From a checkpoint of a small transformer trained on Wikipedia: 2 heads of 64, attention and MLP in parallel.
Each number is 128 + 24 x the weight over its row's rms, rounded and kept within 0 to 255. Layers, rows and columns count from 0. The size above them is the row's rms in percent of the matrix's.

# layer 12 MLP up, 448x128, rms 0.151, rows 376-442, columns 32-63
size [ 89 115  98  93 111 115 105 101  88  97  96 100 101  96  90  90 107 116 116  87  94  91 110  86 112  92  93  89 100  91 105  84  96  95 102  91 102  95 103 102  85  92 120 105  92 107  86  93  95 106  99  87  95 111  92  92  97 113 102  86  90  90  90  86 107  98 107]
[[164 190 163 129 145  98 123 146 130 143 128 146 102 123 143 135 174 106 140  84  92 123 129 110 100 125  75 139 126 138 118 132]
 [144 123 116 149  97 114 156 130 165 142 153  71 150 163 115 101 131 104  92 170 113 120 160 134 119 124 120  98 138 153 105 113]
 [119 141 145 146 144  83 167 112 162  68 138 142 105 105 141 127 115 150 154  69 170 158 127 124 149 115 113 103 136 110 108 119]
 [124 108 106 104 114 109 116 118 129 113 169 116  96 147 163 142  99 110  98 130 143 149 108 170 133 141 112 125 130 107 189 118]
 [146 153 100 127 133 104 148 130 176 125 150 103 128 121 105 155 148 137  73 136 152 134  99 145 132 120  92 146 129 124  88 129]
 [145 118 111 175 158 103 135 129 100 181  81 143 127 146 132 133  77 142 145 147 162 136 133 123 165 139 138 142  76 110 152 122]
 [ 98 153 162 104  79 166 151 133 149 115 100 133 112 106 136 133 137  87  83 110 131 123 139 126 122 138 141 133  93 153 110 122]
 [101 134  91 173 145 118 157 154 169 111 112  90 147 129 141 151  70 143 139 118  87 129 149 151 168 117 114 134 121 126 143 152]
 [ 80 104 139 105 121  95 153 154 115 118  90 115 183 163  68 105 141 124 115 112 111  72 142 109 118 116 127 128 147 152 121 124]
 [102 108 104 106 159 150 106 132 166 119 136 125 162 123 142 121 113 128 168 127 168 141 116  65 106  89 106 106 161  99 127 123]
 [ 81 139 108 108 121 125 170 133 117 137 143 112 141 129 140 129 123  84 100 136 135 113 112 153 143  88 155  78 155 129 133  65]
 [ 74 117 135 148 122 150 134 122 146 132 152 133  98 148 108 101 150 153 142 153 123  91 123  98 119 151  90 158 113  51  85  98]
 [139  89 132 154 112 127 126 134  98 123 132  89 131 179 114 134  97 107 129 159  77 156 163 172 161 145 127 114 107  94 133 149]
 [ 65 113  88 141 106 142 125 147 175 132 120  89 147 140 147 113 109 128 132 166  83 138 160 104  91  95 117 123 153 137  94  68]
 [126 138 160 146 159 120 128 146  89 109 127 111 138 162 142 101 139  93 104 136 113 148 195 182 127  76 134 145  95 125  98  88]
 [110 140 128 104  79 173 180 167 136 101 126 111 126  97 159 102 140  85 154 138 141 124 117 163 100 105 130 165 171  96  72 123]
 [126 101 154  93  74 139 138 120 113 124 132 131 148 108  30 120 125 113 148 140 155 158 140 129 145 167 115 124 128 154  92 126]
 [121 156  94 104 134 128 137 158 157 101 130 149 133 133  92 144 143 126 124 103 150 136  86  74 110 158 126 119 176 148  87 137]
 [155 163 112 135 150  74 130  98 139 136 145 117 155 105 100 146 170 120 151 113 156 136 142 152 127  91  90 152 136 107 131 116]
 [202 139 106 171  88  78 169 138 175 114 108 143 140 106 125 131 122 128 116 130 117 127  93 138 110 165 114 122 147 157 137 117]
 [143 143 163 143 142 120 171  84 208  96 174 137 147  67 121 115 139 148 122 173 116 148  87 143 116  96 132 145  72 112 118 100]
 [ 94 138 166 124 102 111 118 120 137 107 121 136  97 171  99 152 142 109 122  99 146 134 203 134 110 152 107 115 113 176 111 134]
 [105 125 173 136 144 124 113 119 160 121 147  90  86 126  66  90 143 171 137 138 165 161  74  92 119 147 121 130  88 134 112 123]
 [139 109  92 165 113  96 137 130 140 122 103 133 107 145 174 149 143 153 148 151 119 146  91 158 120 136 174 113 166 105 126 164]
 [130 123  98 154  71 147 113 160 141 116 125 119 133 118 118 155 149  90 121 156 135 130 113 143 123  92 128 132 149 173 111 123]
 [100 114  83 132 126 151 114  94 135 113 151  79 130 126 129 116 118 157 150 172 120  88 102 124 143 146 159 135 143 136  80 123]
 [122 123 154 105  93 120 105 121 192 114 171 101 128 157 129 122 135  89 125  98 107 138 162 108 124 105  80 145 105 116 138 145]
 [141 147 109 109 177 144 123 150 105 113 128  73 111 138 113 143 130 133 147 120 153 109 120 107 110 116  92 133 162 105 114 144]
 [129 140 100  95 128 104 102 133 190 138 124 147 102 158  86 164 139  92 129 156 138 136 121 151 103 109 137 154 151 145 123 103]
 [127 103 139 141 138 148 164 142 150 147 122 132  66 114 123 127 149 138  75 118 110 135 182 138 125  70 126 112 139 168 129 123]
 [144 139 112 147 117 104  66 120 153 147 123 168 140 154 162 114 126 114 131 164 137 184 102 135 129 130 140 127 200 130 121 105]
 [101 156 135  89 105 145 147 135 113 120 137 112 148  98 150  95 164 139 139 138 138 144 153 170 156 120 139 117 147 141  69  96]
 [141 109 122 148 142 133 135 136 110 121  93 116 156 153  89 130 170 156 127 137 112 135 125 141 105 115 119 163 101  93 138 142]
 [114 101 121  92 124 145 166 114 175 137 141 114 117 144 145 145 118 100 111 145 148 128  89 160 139 144 152 119 112 115 120  91]
 [156 104 153 163 149  89 149 122  99 100 151 140 106 134 127  96 126 148 148 159 127 141 189 121 126 142 108 113 149 131 114 132]
 [159 138 125 136  93 108 142 145 106 159 130 140 112 120 105 115 180 155 135 140 109 145 119 125 126 148 113 200 113 140 109 150]
 [129 138 121 115 172 155 130 165 135 145 124 116 146 134 110 102 133  61 142  70 127 135 121 136 125 136 149  98 124 121 139  68]
 [127 114 171  86 127 155 125 108 132 149 123 124 124 120 127 127 134  97 115 120 146  80  91 169 107 141  88 139 112 150 137  97]
 [116 160 152 149 105 135 131 147 120 122 123  96 102 141 138 120  99 127 127 104 158 127  89 123 129 160 140 125 126 137 157 101]
 [118  81 142 155 131 134 140 152 138 105 143  44 137 127 114  90 138 159 119  98 157 116 130 110 129 136  75 122 146 129 123 112]
 [108 126 145 102 100 130 157  97 123  98 105  88 108 127 141 128  99 147 116 123 143 160  63 152 144 132 110 176 122 129 144 114]
 [142 148 131 148 126 115 128 132 139 128 140 145 141 127 104  98 141 106 107 121 143 108 127 130  96 159 161 111 129 148 134 105]
 [ 87 133 157 117 119 147 123 124 136 104 117 151 141 106  92 117 128 139 162 121 137 120 143 119 118 110 120 128 127 102  96 103]
 [113  66 145 102 120 161 164 104 136 104 160 132  98 113 144 103 128 138 135 142 102 147  76 162 149 151 159 118 112 130 107 143]
 [119 156 124 114 117 112 142 137 112 156 118 129 143 136 148 115 126 143 122  83 147 171  91  85 116 125 152 137 144 148 134 190]
 [119 109 107 163 145 156  74 145 140 170 101 163 126 145 170 118 137 149 125 161 159 164  89 121  96 103 143 100  94 132 157 155]
 [130 146 119 104  99 160 129  86 171 130 148 126 143 156 153 131 128 123 142 132  94 145 146 149 133 104 130 128 117 139 148 113]
 [149 184  84 148 115 143 123 148 165 114 162 108 136  95 133 124 118 127 113 109 149 147 138 132 144 112 162 146  81 150 149 122]
 [109 173 113  99  81 140 101 135 135 160 133 167  79 135 121 153 101 141  92 175 179 131 148 162  93 154  98 163 108 152 124 122]
 [ 78 130  95 129 124 131 149 100 143 116 129  89 141 136 134 137 178 163 149 125  92 113 150 129 143  94  94 115 136 116 130 132]
 [165 158 131 178  96 102 172  95 132 153 148 114 148 155 120 139  75 140 132 145  95 152 108 121 110 188 146 108 124 146 147 113]
 [127 111 134 116 113 120 122  64 134 142 120 171 132 178 160 157 118 118 137 164 106 119 160 146 154 116  88 126 126 104 138 124]
 [112 133 157 134  89 100 177 156 116  97  96 150 133 126 137 125 146 150 141 143 138 127  93 122 116 139 134  97 133 131 120 102]
 [164 123 116 159 137 103 107 119 147 135 126 149 180 100 166 123 146 151  94 135 113 152 106 119 149  86 121 127 155 110 104 131]
 [121 120 151 120 133 109 124 141 141 144 108 138 154  77 170 137  80 135 149 120 102 107  98 145 133 130 115 111  82 103 126 115]
 [140  90 111 119 113 134 124 158  83 130 115 155 129 169 111 137 109 126 119  83 147 109 175 105 160 110 157 134 135 102  72 163]
 [112 104  97 111 116 162 129 136 134 104 129 115 123 123 111 131 175 130 104 175 133 143 107 122 185 166 109  96 138 133  81 118]
 [109 118  82 113  97 138 151 143 125 115 126 134 186 168  96 126 176 134 106 147 154  97 132 128 166  93 130 109 106 110 144  87]
 [143 126  86 121 118 125 176  93 126 129 129 134 106 123  87  93 126  98 122  79 140 159  96 177 127 130 119 139 173 110 165 130]
 [100 164 183 146 127 159 117 121 115  80 138 114 126 148 110 122 145  89 188 168 111 126 167 152 133 112 106 146 122 119 120 114]
 [129 126 134 140 111 156 114  93 104 112 127 138 134 155 153 128 134 114 120 129 114 170  86 128 102 167 106 181 145 134 126 110]
 [ 99 169 142 139 126 159 184 133 136 129  84 127 116 130  89 129 166 120 166 139 123 169 148 146 133  70 105 128 140 127 112 114]
 [108 130 109 143  99 107 162 130 114  93 108 151 143 161 134 124 126  89  98 109 179 119 119 157 122 159  93 108 126 151 140 149]
 [140 127 154  61 131 148 113 160 107  96 132  67 123 146 116 110 113 126 108 140 142 111  89 130 198 124  97 138 126 151  87 177]
 [133 162 141 129 133 119 127 109 156  69 149  78  94 108 130  87 138 131 143 144 126 124 116 140 129 114 147 143 136 108 152 136]
 [ 98  58 129 115 170 107 155 101 129 136 105 152  85 103 104 105 137 105  96 187 130 134 145 126 130 109  96 123 121 119 126 160]
 [110 153 138 117 114 136 103 127 123 140 181 113  90 123  65 123 134 139 158 117 114 149  95 139 168 103 132 147 155 134 149 109]]
# layer 12 MLP down (transposed), 448x128, rms 0.127, rows 376-442, columns 32-63
size [ 92 123 103  93 105 116 109  97  87 100  97  99 102  98  98  89 103 129 120  90  97  89 106  92 105  91  98  91  96 100  91  82  96  92  96  86  97  98 110 109  93  92 112 103 107 107  81  94 100 100  96  92  96 104  91  94 100 118 100  93  93  97  96  97 112  94 100]
[[ 92  97 132 172 116 104 111  90 122 156 145 115 113  97 106 161 123 127 146 141 125 179 105 115 135 135 175 118 138 147 148 133]
 [151 148 156 175 140 148 140 113 141 143 128 129 144  97 122 134 167 116 143 145 139 177  99 132 141 151  89 108 140 159 144 104]
 [137  77 133  63 136  80 156 111 124 166 113 162 166 113 129 183 126 139  96 142 127 141 144 107 145 150 120 153 145 135 114 125]
 [118 160 145 170 127  91 147 158  93 104 101 134 101 103 110 114 144 170 136 120 141 121 130 115 146 114  99 155 144 143 121 143]
 [106 113 118 139 122 123 131 127 122  90  76 164 124 160 119 136 106 164 155 151 142 126 148 153 122 128  82  90 113 156 155  60]
 [152 145 139 124 165 135 148 152 122 147 135 149 143 125  91  90  89 122 156 162 170 141 143 154 108 123 148 146 139 158 156  92]
 [131 178 167 155 106 108 136  82 132 119 138 167 111 132 132 155 110 137 115 115 150 136 131 169 108 124 161 133 131 114 143 159]
 [123 122 134 131 123 120 103 165 147  75 161 112 130 105 125 118 119 132  90 107 150 136 129 133 132 105 134  91 144 130 129  96]
 [130 112  75  68 119 112 123 156 122  54 149 118 139 147 142 147 110 192 119 124 155 143 132 124 106 109  84 117 113 152 116 187]
 [ 61 134 102 117 141 126 118 116 122 129 177 129 129 100 112 161  68 119 103  89 152 115 157 137 123 100 129  97 121 146 102 117]
 [127 101 133 134 136 165 121 109 101 158 116  66 156  81 132 125 127 147 105  95 105 148 126 156 139 166 149 181 110 123 156 124]
 [146 111 135  93 133 157 129 139 139 102 139 125 100 108 101 138 169 172 114 138 141 155 122 115 147 140 164 135 118 115 126 147]
 [ 96 124 173 169 138 125 124 111 159 145 121 125 117 131 108 123 115 125 147 132 129 118 114 132 131 152 127 145 134 137 127 149]
 [120 129 133 137 122 126 143 114 111 130 113 142 168 125 107 104 134 128 111 130 111 118 153 142 126 148  96 145 145 123  96 138]
 [125 118  86 101  90  94 174 109 158  94 147 143 138 107 107 109 113 135 103 138 155 141 140 112  98  97  88 147 129 131 144 105]
 [ 98  94 175 183 112  97 134 137 111 151 100 111 159 126 144 108 143 120 154 112 157 126  78  67 167 136 137 170 149 123 125 127]
 [171 110 147 127 146 149 112 162 132  95 130 112 152 142 107 103 102 131 148 145 127  98 128 163 133 158  98  94 182  96 123 135]
 [123 120 201  55 133 119 146 121 132  88 119 145 191 124 157 105 139 124 106 136 144 122 124 150 142 121  85 120 104 104 158 152]
 [139 100  77 155 121 144 126 130 142 147 134 126  89 130 122 153 116 150 133  97  93 106 173 115 134 152 155 157 104 118 153 114]
 [108 116 127 148 145  89 144 123 121 108 140 142 131 135 132 149 177 144 117 118 110 149  94 112 121 128 100 117 125 113 126 176]
 [110 111 107 159 129 173 125 132 149 139  98  92 137 104 110 109 118 135 110 121 133  76  62  82  96 117 157 114 139 132  95 136]
 [119 129 128 110 137 146 131 154  99  98 123 143 153 127 105 183 123 166  93 115  86 120  98 137 139 130 167 108 142 119  89  98]
 [102 103  94 125 140 111 117 143 139 115  79 118 132 160 136 152 180 144 144 138 142 134 128 165  93  96 136 112 113 124 155 128]
 [120 129 111  71 105 121 103 117  95 112 145 128 150  89 138  94 129 118 149 115 114 112 158 149 128 124  85 172 106 133  85 138]
 [147 131 104 157 136 137 100  95 106 103 136 131 145 112 144  83 126 153 139 134  98  82 115 113 130 120 131 147 130 120  76 136]
 [149 112 162 136  94  79 146 170 155 130 128 152 101 150 145 154 144  83 128 114 141 135 168 107  99 115  93 164 138 109 125 137]
 [117 124 104 142 166 140 155 148 120 176 104  94 133 149 118 136 133 171  93 145  86 114  67 152 107  98 150 151 169 128 148 131]
 [102 128 128 179  91 121 150 127  97 143 164 115 135 137 121 137 111 145 118 121 101  87 106 176  86 118 129 139 146 136 129 140]
 [150 137 107 133  87 126 125 167 116 106 125 106 135 116 138 126 124 131 100 142 144 166  68 138 120 117 100  80 155 158 141 117]
 [104 104 138 106 144 170 139 124 127 115 121 140 134 102 113 104 104 112 120 160 136 126  80 140 128  94 123 118 131 110 128 140]
 [ 90 146 127  90 120 159 121 141 136 107 106  89 103 152 129 104 169  76 121 136 120 107 128 101  96 111 135 149  96 128  89  79]
 [142 138 127 155 205  96 120 126 117 165 123 129 102 140 142 144 109 111 128 105 118  98 123 117 130 127 131 118  76 108 158 135]
 [134 111 127 125 102  92 114 170 160 121 126 123 156 131 118 150 118 125  85 154 117 131 159 102 144 104 124 137 148 171 136 143]
 [124 139 146 159 120 136 126 153 122 136 100 132 148 122 149 144 177 124 132 133 106 157 150 137 163  40 137 137 120 115 148 136]
 [143 135 140 166 127 126  71 138 126 131 123 120 136 105  92 151 120 179 105 147 157 141  75 118 113 111 140 111 108 122 177 118]
 [163 101 124 144 131 152 122 121 100 120 117 146 117 122 109 183  99  95  65 133 154 165 109 130 131 130 116 125 156 116 158 123]
 [129 148 152  96 128 165 155 131 134 139 122 114 145 118 140 128 114 141 186 136 123 155 135  91 130 116 131 136 110 152 104 160]
 [132  95 142  84 155 150 122 108 143 134 127 122 118 140 162 161 142  92  97 132 116 123 172 128  94 119  88 122 103 127  83 137]
 [129 114 145  96 149 116 144 139 107 136 135 111 168  91 124 165  82 159 130 106 140 133 131 111  89 155 134 138 114 105 158 172]
 [123  71 140 114 127  98 152 143 120  95 131 103 112 160 108 157  96 181 137 123 103 145 149 115 122  88 113  89 129 119 151 127]
 [165 146 120 132 168 152 134 136 168 119 104 160 164 114 136 144 148 116 143 158 137 157 146  93 128 141 152  94 124 125 110 146]
 [132 116  92  78 120 151 161 145 147 137  93 153 131 162 160 105 113  89 109 133  79  69 146 125  84 126 138 144 111 128 111  81]
 [159 134 119 133  92 133 135 120 113 109 169 154 113 118  99 142 109 130 185 139 120 161 115 104 126 146  99 114 125  87 132 125]
 [134  66 155 129 135 136 160 109 141 107 129 149 105  97 153  93 111  99 198 172 134 146 124 141 116 140 133 143 124 133 155  93]
 [ 99 128 136 103 131 125 133  94 151 114 122 127 131 120 104  96 144 152  87 155 166 115 112 113  87 134 165 115 132 146 101 103]
 [110 134 117 114 166 114  76 111 137 158 141 111 134 117 162 128 139 122 117 104 169  83  95 140 171 141 163 107 152 104 122 170]
 [103 154 127 147 118 117 122 159 111 130 176 132 114 155 137 103  71 115 101 106 155 144 113 105 129 135 117 159 147 175 102 129]
 [105  98 173 120 153 109 126 127 159 137 130 125 145  89 105 118 129 155 110 127 125 120  91  94  95 156 149 149 164 124 147 103]
 [126 145 114 159 117 150 122  94  81 113 120 148 120  91 131 115 158 111  95 177 133 163 124 123 106 161 137 117 156 119 128 109]
 [113  79 114 159 109  96  93 115 135 140 147 123 125 123 146 139  85 134 147 126 118 104 105 101 155 127 141 186 164 154 168 110]
 [127 131 141 128 141 134 118 161 139 168 128 144 160 127 122 121 133 125  90 127 140 123 100 118 109 119  92 117 122 136 123  96]
 [ 98  90 150 149 119  91 124 142 120 110 126 115 139  77 130 148  88 171 176 116 106 114 151 126 115  84 142 121 104 111 185 136]
 [139 139 131 133 118 126 104 128 114 138 136 153 127 141 155 105 120 131 190 132  98 147 117  95 138  76 123 133 108 163 129 116]
 [143 102 120  98 147 166 109 176 134  83 151 160 151 119 144 126 123 161 114 107 126 135  92  99 122 115 123 130 146  65 127  93]
 [161 138 119 118 175 126 144 105  98 135  72  72 110 123 143 105 165  93 158 143 143 142 139 113 108 118 148 161  96 113 124 102]
 [173 130 101  96 156 128 138 133 124 101 154 121 152 164 137 149 117  65 120 137 132 111 140 203 138 130 138 135 152 105 152 110]
 [110 118 127 119 146 106 141  96 146  84 116 141 138 110 185 134 165 134  91 104 116 159 125 113 130 125 116 130 132 125 128 146]
 [155 128  93 150 124 126  86 135  67 108 140 150 106 165 131 111 119 166 108 134 113 123 109 118 137 152 118 116 160 130 132  91]
 [107 126 112 120 130 147 138 113 136 146 140 131 141  98  81 145 159 156 118 125  80 113 143 175 121 159 114 161 159 123 121 114]
 [132 137 120 178 127 115 129 129  99 152 101  93 114 114 102 138 134 127 119 141 121 105  91 128 133 159 126 132 105 135 178 135]
 [134 110 150 157 126 116 135 146 114 100 136  83 131 121 168 137 108 138 158 103 169 121  93 152 124 122 144 136 112 114 171 150]
 [107 124 138  86 131 156 139  87  97 126 135 128 110 138 132 103 116 169 120 145 132 111 126 126 112 123 120 142 120 104 133 123]
 [106 148 155  77 163 144  72 127 167 136 108 122 107 129 121 172 157 132 129 149  83 115 120 134 116 108 121 132 111  94  94 108]
 [ 86 149 128 169 101 116 111 113 106 179 145 135  90 132 136 144  94 114 162 111 117 141 162 151  80 153 177 136 131 127 141 120]
 [120 118 156 137 132 147 116 163 138 170  79 102 147 110 134 116 130 147 123 156 128 108 103  92 131 150 143 131  96 101 168 138]
 [116 126 149 125  92 121  96 195 122  99 154 157 139 136 127 141 127 118 124 128 126 152 112 116 169 113 133 138 135  95 118 105]
 [103 134 136 139 105 147 135 133 169 126 125 150 105 168 142  84 138 115 192 135 137 173 151 169  86 129 127 136 129 144 120  92]]
# layer 12 MLP gate, 448x128, rms 0.14, rows 377-442, columns 32-63
size [108  92  98  91 108 111 102  90 100  99 103 107 101  99  96 104 104 108  90  97  99 102  96 103  94  99  97 109 100 101  95 103  98 103  89 108  89 103  97  90  95  99 102 109 107  92  95 102  99 102  96  97 103  96 103 104 115  93  99  97  93  94  92 106  97  96]
[[114 101 107 117 128 152 137 120 150 110 143  91 183 161 102 146 120 110 120 148 138  94 160 120 179 186 148 152 123 106 101 133]
 [118 159 171 122 118 163 119  85 114 141 155 168 120 130 136 111  83 145 146 132 195 125 151 146 107 117 160 112 123  81 160 137]
 [108 111 100 140 113 173 168 148  89 147 101 133 155  63 150 122 146 183 133  78 133 128 115  73 117 103 162 152  79 157 102 134]
 [109 134  96 109 147 114 139 107 105 128 142 134  81 148  97 144 125 170  86 135 120 126 111 106 167  94 121 107 130 111 127 132]
 [150 105  95 114 160 111 134 173 139 127 100  91 121 147 139 141 152 146 145 135 106 114 122 134 160 113 141 116 103 111 146 126]
 [157  96  87  94 129 128 119  89 125 141 150  87 123 202 129 119 136 149 137  98 161 138 123 112 145 117 174 107 161  89 160 119]
 [138 117  83 124 123 174 139 169 142 113 108 136 101  88 110 121 121  78  80 130 118 127 163 157 127 147 174 129 129 120 142 141]
 [166 148  86 100 144 172 125 185  99 112 181 121 134 119 130 152  84 160 131 133 121 150 153 127 129 113 139 148 129 132 129 139]
 [128 106  95 118 153 146 151 178 108 110 136 135 103 152 111 166  93 114 125 103 123 120 166 109 139 133 160 113 113 118 124 142]
 [170 124 136 106 152 138  85 106 111 150 113 102 139  91 117  80 158 112 143 119 119 117 136  98 138 150 163 170 116 138 116 142]
 [132  98 151 108 126 137 132 144 131 107 132 127 158  82  79 135 123 124 114 132 150 128 151 118 122 131 122 117  93 134 101 148]
 [126  80 118 127 125 108 156 137 149  89 124 107 158 127 168 145 150 133 111 101 134 112 152 151 129 129 103 116 129 124 109 147]
 [113 126 136 118 150 131  88 154 137 121 151 168 104 161  83 132 164 166 153 135 119 102 135  63  90 159 138 116 119 139 140 148]
 [161 135 140 110 119 106 152 168 138 130 120 182 100 117 125 116 154  99 107 159 105 124 112 128 124 140  88 108  93 107 140 129]
 [115 134 157 136 148 142 124  99 113 117 125 106 127 104  80 114 115 161 124 127 153 122 176 155 100 115 126 132 118 167 145 149]
 [174 129 154 132 158 139 107 156 132 133 133 103 119 123 127 127 156 103 109 105 153 119 108 117 126 159 119 158 114  88 110 139]
 [138 119 147 114 107 128  81 149 120 104 129 123 132 119 160  92 121 119 106 137 135  91 145 180 122 141  70 106 131 117 129 138]
 [ 89  57 142 124 115 144  84 160 146 140 159 136  93 149 140  88 108 118 112 155 148 115 170 124 157 147 119 133  95 161 141 150]
 [155 149 104 135 142 159 102  79 127  98 120 109 140 147 127 129 116 106 139 144 129  86 105 180 121 173 135 140 117 148 136 108]
 [104  86 127 160 106  90 141 127 124 140 117 149 119 110 150 118 109 145 120  84 117 119 165  66  75 129 147  99  99 109 155 137]
 [126 125 174 148 144 122 138 172 132  88 117 117 158  94 141 132 162  96 141 104 125 117 111 146 119 103  75 142 132 142  84 119]
 [143 122 102 108 121 129 147  89 130 133 111 106 118 122 141 138 134 148 132 128 152 142 121 134 121 142 105 133 113 104 119  82]
 [120 128 143 124 136 130 138  94 145 148 148  87 162 138 156 167 118 145 136 135 121 139 130 131 162  62 164 126 103 146 147 104]
 [176 119 114 109 139 141 134 141  94 117 118 116 156 103 119 117 144 168 102 127 148 111 108 121 141 128 118  67 125  83 104 130]
 [ 95 148 115 152  89 123 105 124 109 154 105 134 153  85 132 117 124 111 131 136 148 136 133 103 107 153 109 104 174 124 145 115]
 [148 109 169 120 135 122 106 106 117 157 140 140 126  89 110 160 138 151 133 132 166 113  99 120 129 156 150 105  52 136 119 138]
 [163 110 141 167 136 121 132 141 137 143 126 130 131 147  91 151 120 127 113 121 103  88 142 118  96 150 134 152 119 127 153 148]
 [122  97 123 142 158 157 146 131 127 148 118 118 113 110 110 160 145 135 103 112 171 124 132 121 140 131 146  92  92 120 101  93]
 [174 106 143 123 106 120 130 126 134 119 121  90 121 103 121 128 135  87  81 160 137 130 155 104 141 180 126 121 153 127 152 124]
 [105 156 118  74 167 116 147 151 126 133 104  96  79 104  94 125 175 114 113 124 134  81 115 147 157 102 149 125  82 117 122 175]
 [ 78 112 134 134 106 139 158 134 168 123 177 139 157 142 131 106 135 116 110 154 140 150 147 110 114 124 126 137 158 115 153  85]
 [133 117 160 117 145 156 149 134 135 140 150 130  86 145 126 133 149 131 127  86  99 121 116  92 125  98 132 137  95  89 101 167]
 [131  98 157 124 139 144 155 128 127 100 147 113 137 139 120 132 107 116  94  97 107 120  85 143  90 140 127 124 130 107 105 129]
 [190 114 147 115 147 144 152 131  66 149  95 170 128 128 130 135 125  97 109 146 126  69 137 102 107 176 120 135  96 144 138 154]
 [145 159 144 131 120 104 157 129 116 160  82 132 144 141 133 130 197 144  64 108 133 151 139 128 116 105 153 147  94 147 126 141]
 [ 96 142 132 125 124  93 174 128 102 179 112 123 119 129 112 141 142 113 136 150 105 101 144  98 146  85 126 155 122 124 110 167]
 [128 135 109 154 101 127 120 112 128  98 109 121 125 156 138  88  96 132 132  98 110 110 211 113 124 142 159 118 129 146  94 147]
 [132 141 131 109 114 149 160 158 115 106  90  81 140 116 129 139 196 102 131 128 141 137 154 155 111 111 122  87 140 152  83  98]
 [108 126 153 119 107 139  58  99  79 101 114 178 121 112 129 119 118 145 147 134 143  94 164 161 129 129 138 146  86 101 121 152]
 [200 144 100 163 125  80 110 140 170 123  93 153 111 166 101 131  94 121 117 135 117 160 138 143 101 121  96 160 132 124 168 145]
 [ 93 111 105  83 172 136  98 101  83 109  96 110 121 148 155 142 121 134 136 133 115  99 123 144 149 127 120 114 127 128 129 157]
 [147  95 123 122 132 193 126 164 118 129  91 132 118 104 118  94 141 141 143 114 136  93 136 145 104 123 135 104 137 116 100 132]
 [164  90 154 117 143 158 139 115 145 116 130  81 112 157 128 122 130  97 124 129 147 108 145 124 100 124 131  95 132 129 116 105]
 [ 69 106 121 118 164  96 131 130  84 138  87 163 142 138 152 117 125 158 129 127 155 109 105 137 156 117 108  86 112  65 129 118]
 [126 124 165 100 151 132 133 129 133 123 141 135 100 132  79 110 130 108 111 107 132  94 112  84 162 147 141 150 127 117 122 130]
 [154 150 124  89 136 169  88 127 146 128  90 123  95 121 124 170 126 140 134 153 122 116 119 122 154 117 190 104  85 160 150 145]
 [120 111 116  83 138  78  94  95 124 129 128 122 196 116 126 157  87 116 127 110 105 128 127 108 122 114 128  83 164 142 155 119]
 [149  83 117 110 153 116 126 149  81 136  64 147 137 129 154 127 148 118 114 115 107 137 114 163 129  75 156 157 100  89 148 128]
 [156 123 130 103 100 157 154 155  89 101 124 113 160 142 130 133 121 131 125 109 150 115 142 163 164 170  96 105 101  96 143 136]
 [125 126 115 104 152 111 152 166 140 167 125 128 112  80 196  95 126 152 152 159 156 126 123  82 144  81  92 100 129 119 108 114]
 [136 146 107 104 118 154 139 121 162 148 107 149 128 190 129 149 118 100 115 143 153 130 152 129 123 191 138 134 123 112 123 136]
 [131 148 134 117 159 120 149 125 101 127 131 145 135  47 101  77 143 134 142 116 138 111  97 112 119 141 156  90 146 133 122  85]
 [ 85 133 131 109 132 130 130 107 139 113 127 125 127 119 117 112 138 152 118 151 127 111 105 135 132 173 127 116 141 139 130 161]
 [ 93 131 172 113 122  80 104 126 114 116 116 104 111  73 141 109 136 108 156 128 126 113 155 115 136 115  95 133 132 126 183 154]
 [ 91  99 140 132 130 122 140 149 119 139  97 121 129 110 143 103 118 159 143  93 133 113 147 130 107 189 111 122 109 134 104 120]
 [115 121  94 135 123 164  90 128 133 137 141  94 137 143  70 125 167 144 139 150 180 135 119 144 130  99 128 116 122 113 137  98]
 [106 110 114 147 114 124 142  87  98 125 101  97 142 141 110 101 157 159 128 133 138 142 149 122 109 174 143 114 126  84 107 145]
 [118 129 120 123 166  91 148 115  86 128 133 133 131 138 101 188 108 110 114 167 148 101 119 100 159 111 178  95  88 168 104 130]
 [134 133 143 129  97 124 134 116 175 149 148 112  84 101 108 141 114 133  74 122 139 146 130 140 107 100 116 116 165 147 145 139]
 [123 125 145 141 168 174 106 107 121  83 138 158 164 148 140  94 127 116 100 133 139 116 133 154 122 108 111 152 127 137 114 156]
 [174 125 118 107 164 103 148  83 120 129 148  93 125 133 102 163 133  92 104 127 136 122  97  98 151 134 126 111  91 147 137 110]
 [167 107 143 128 133 136 148  97 139 144 115 139 108 114 125 147 130  97  78 145 122 120 116 104 101 119 114 149 148 137 164 149]
 [147 152 190 134 130 116 168 138 154 163 126 176 171 144 109 125 130 101 111  79 118 125 144 121 122 108 122 135 119 129 156 103]
 [119  69 114 143 154 129 114  87 126 150 111 140 110 133 124 153 121 150 121 111 156  94 115  88 125 181 157 109 146 122 159 118]
 [134 100 130 121 204 142 149  97 111 113 119 114 125 113 159 119 135 120  94 112 131 132 132 121 131 118 129 148  93 114 132 192]
 [121 149  79  81 130 116 136 158  83 151 119 147  91 124 111 142 114 121 132 132 122 134  94 145 163 115  99 149 124 124 140 140]]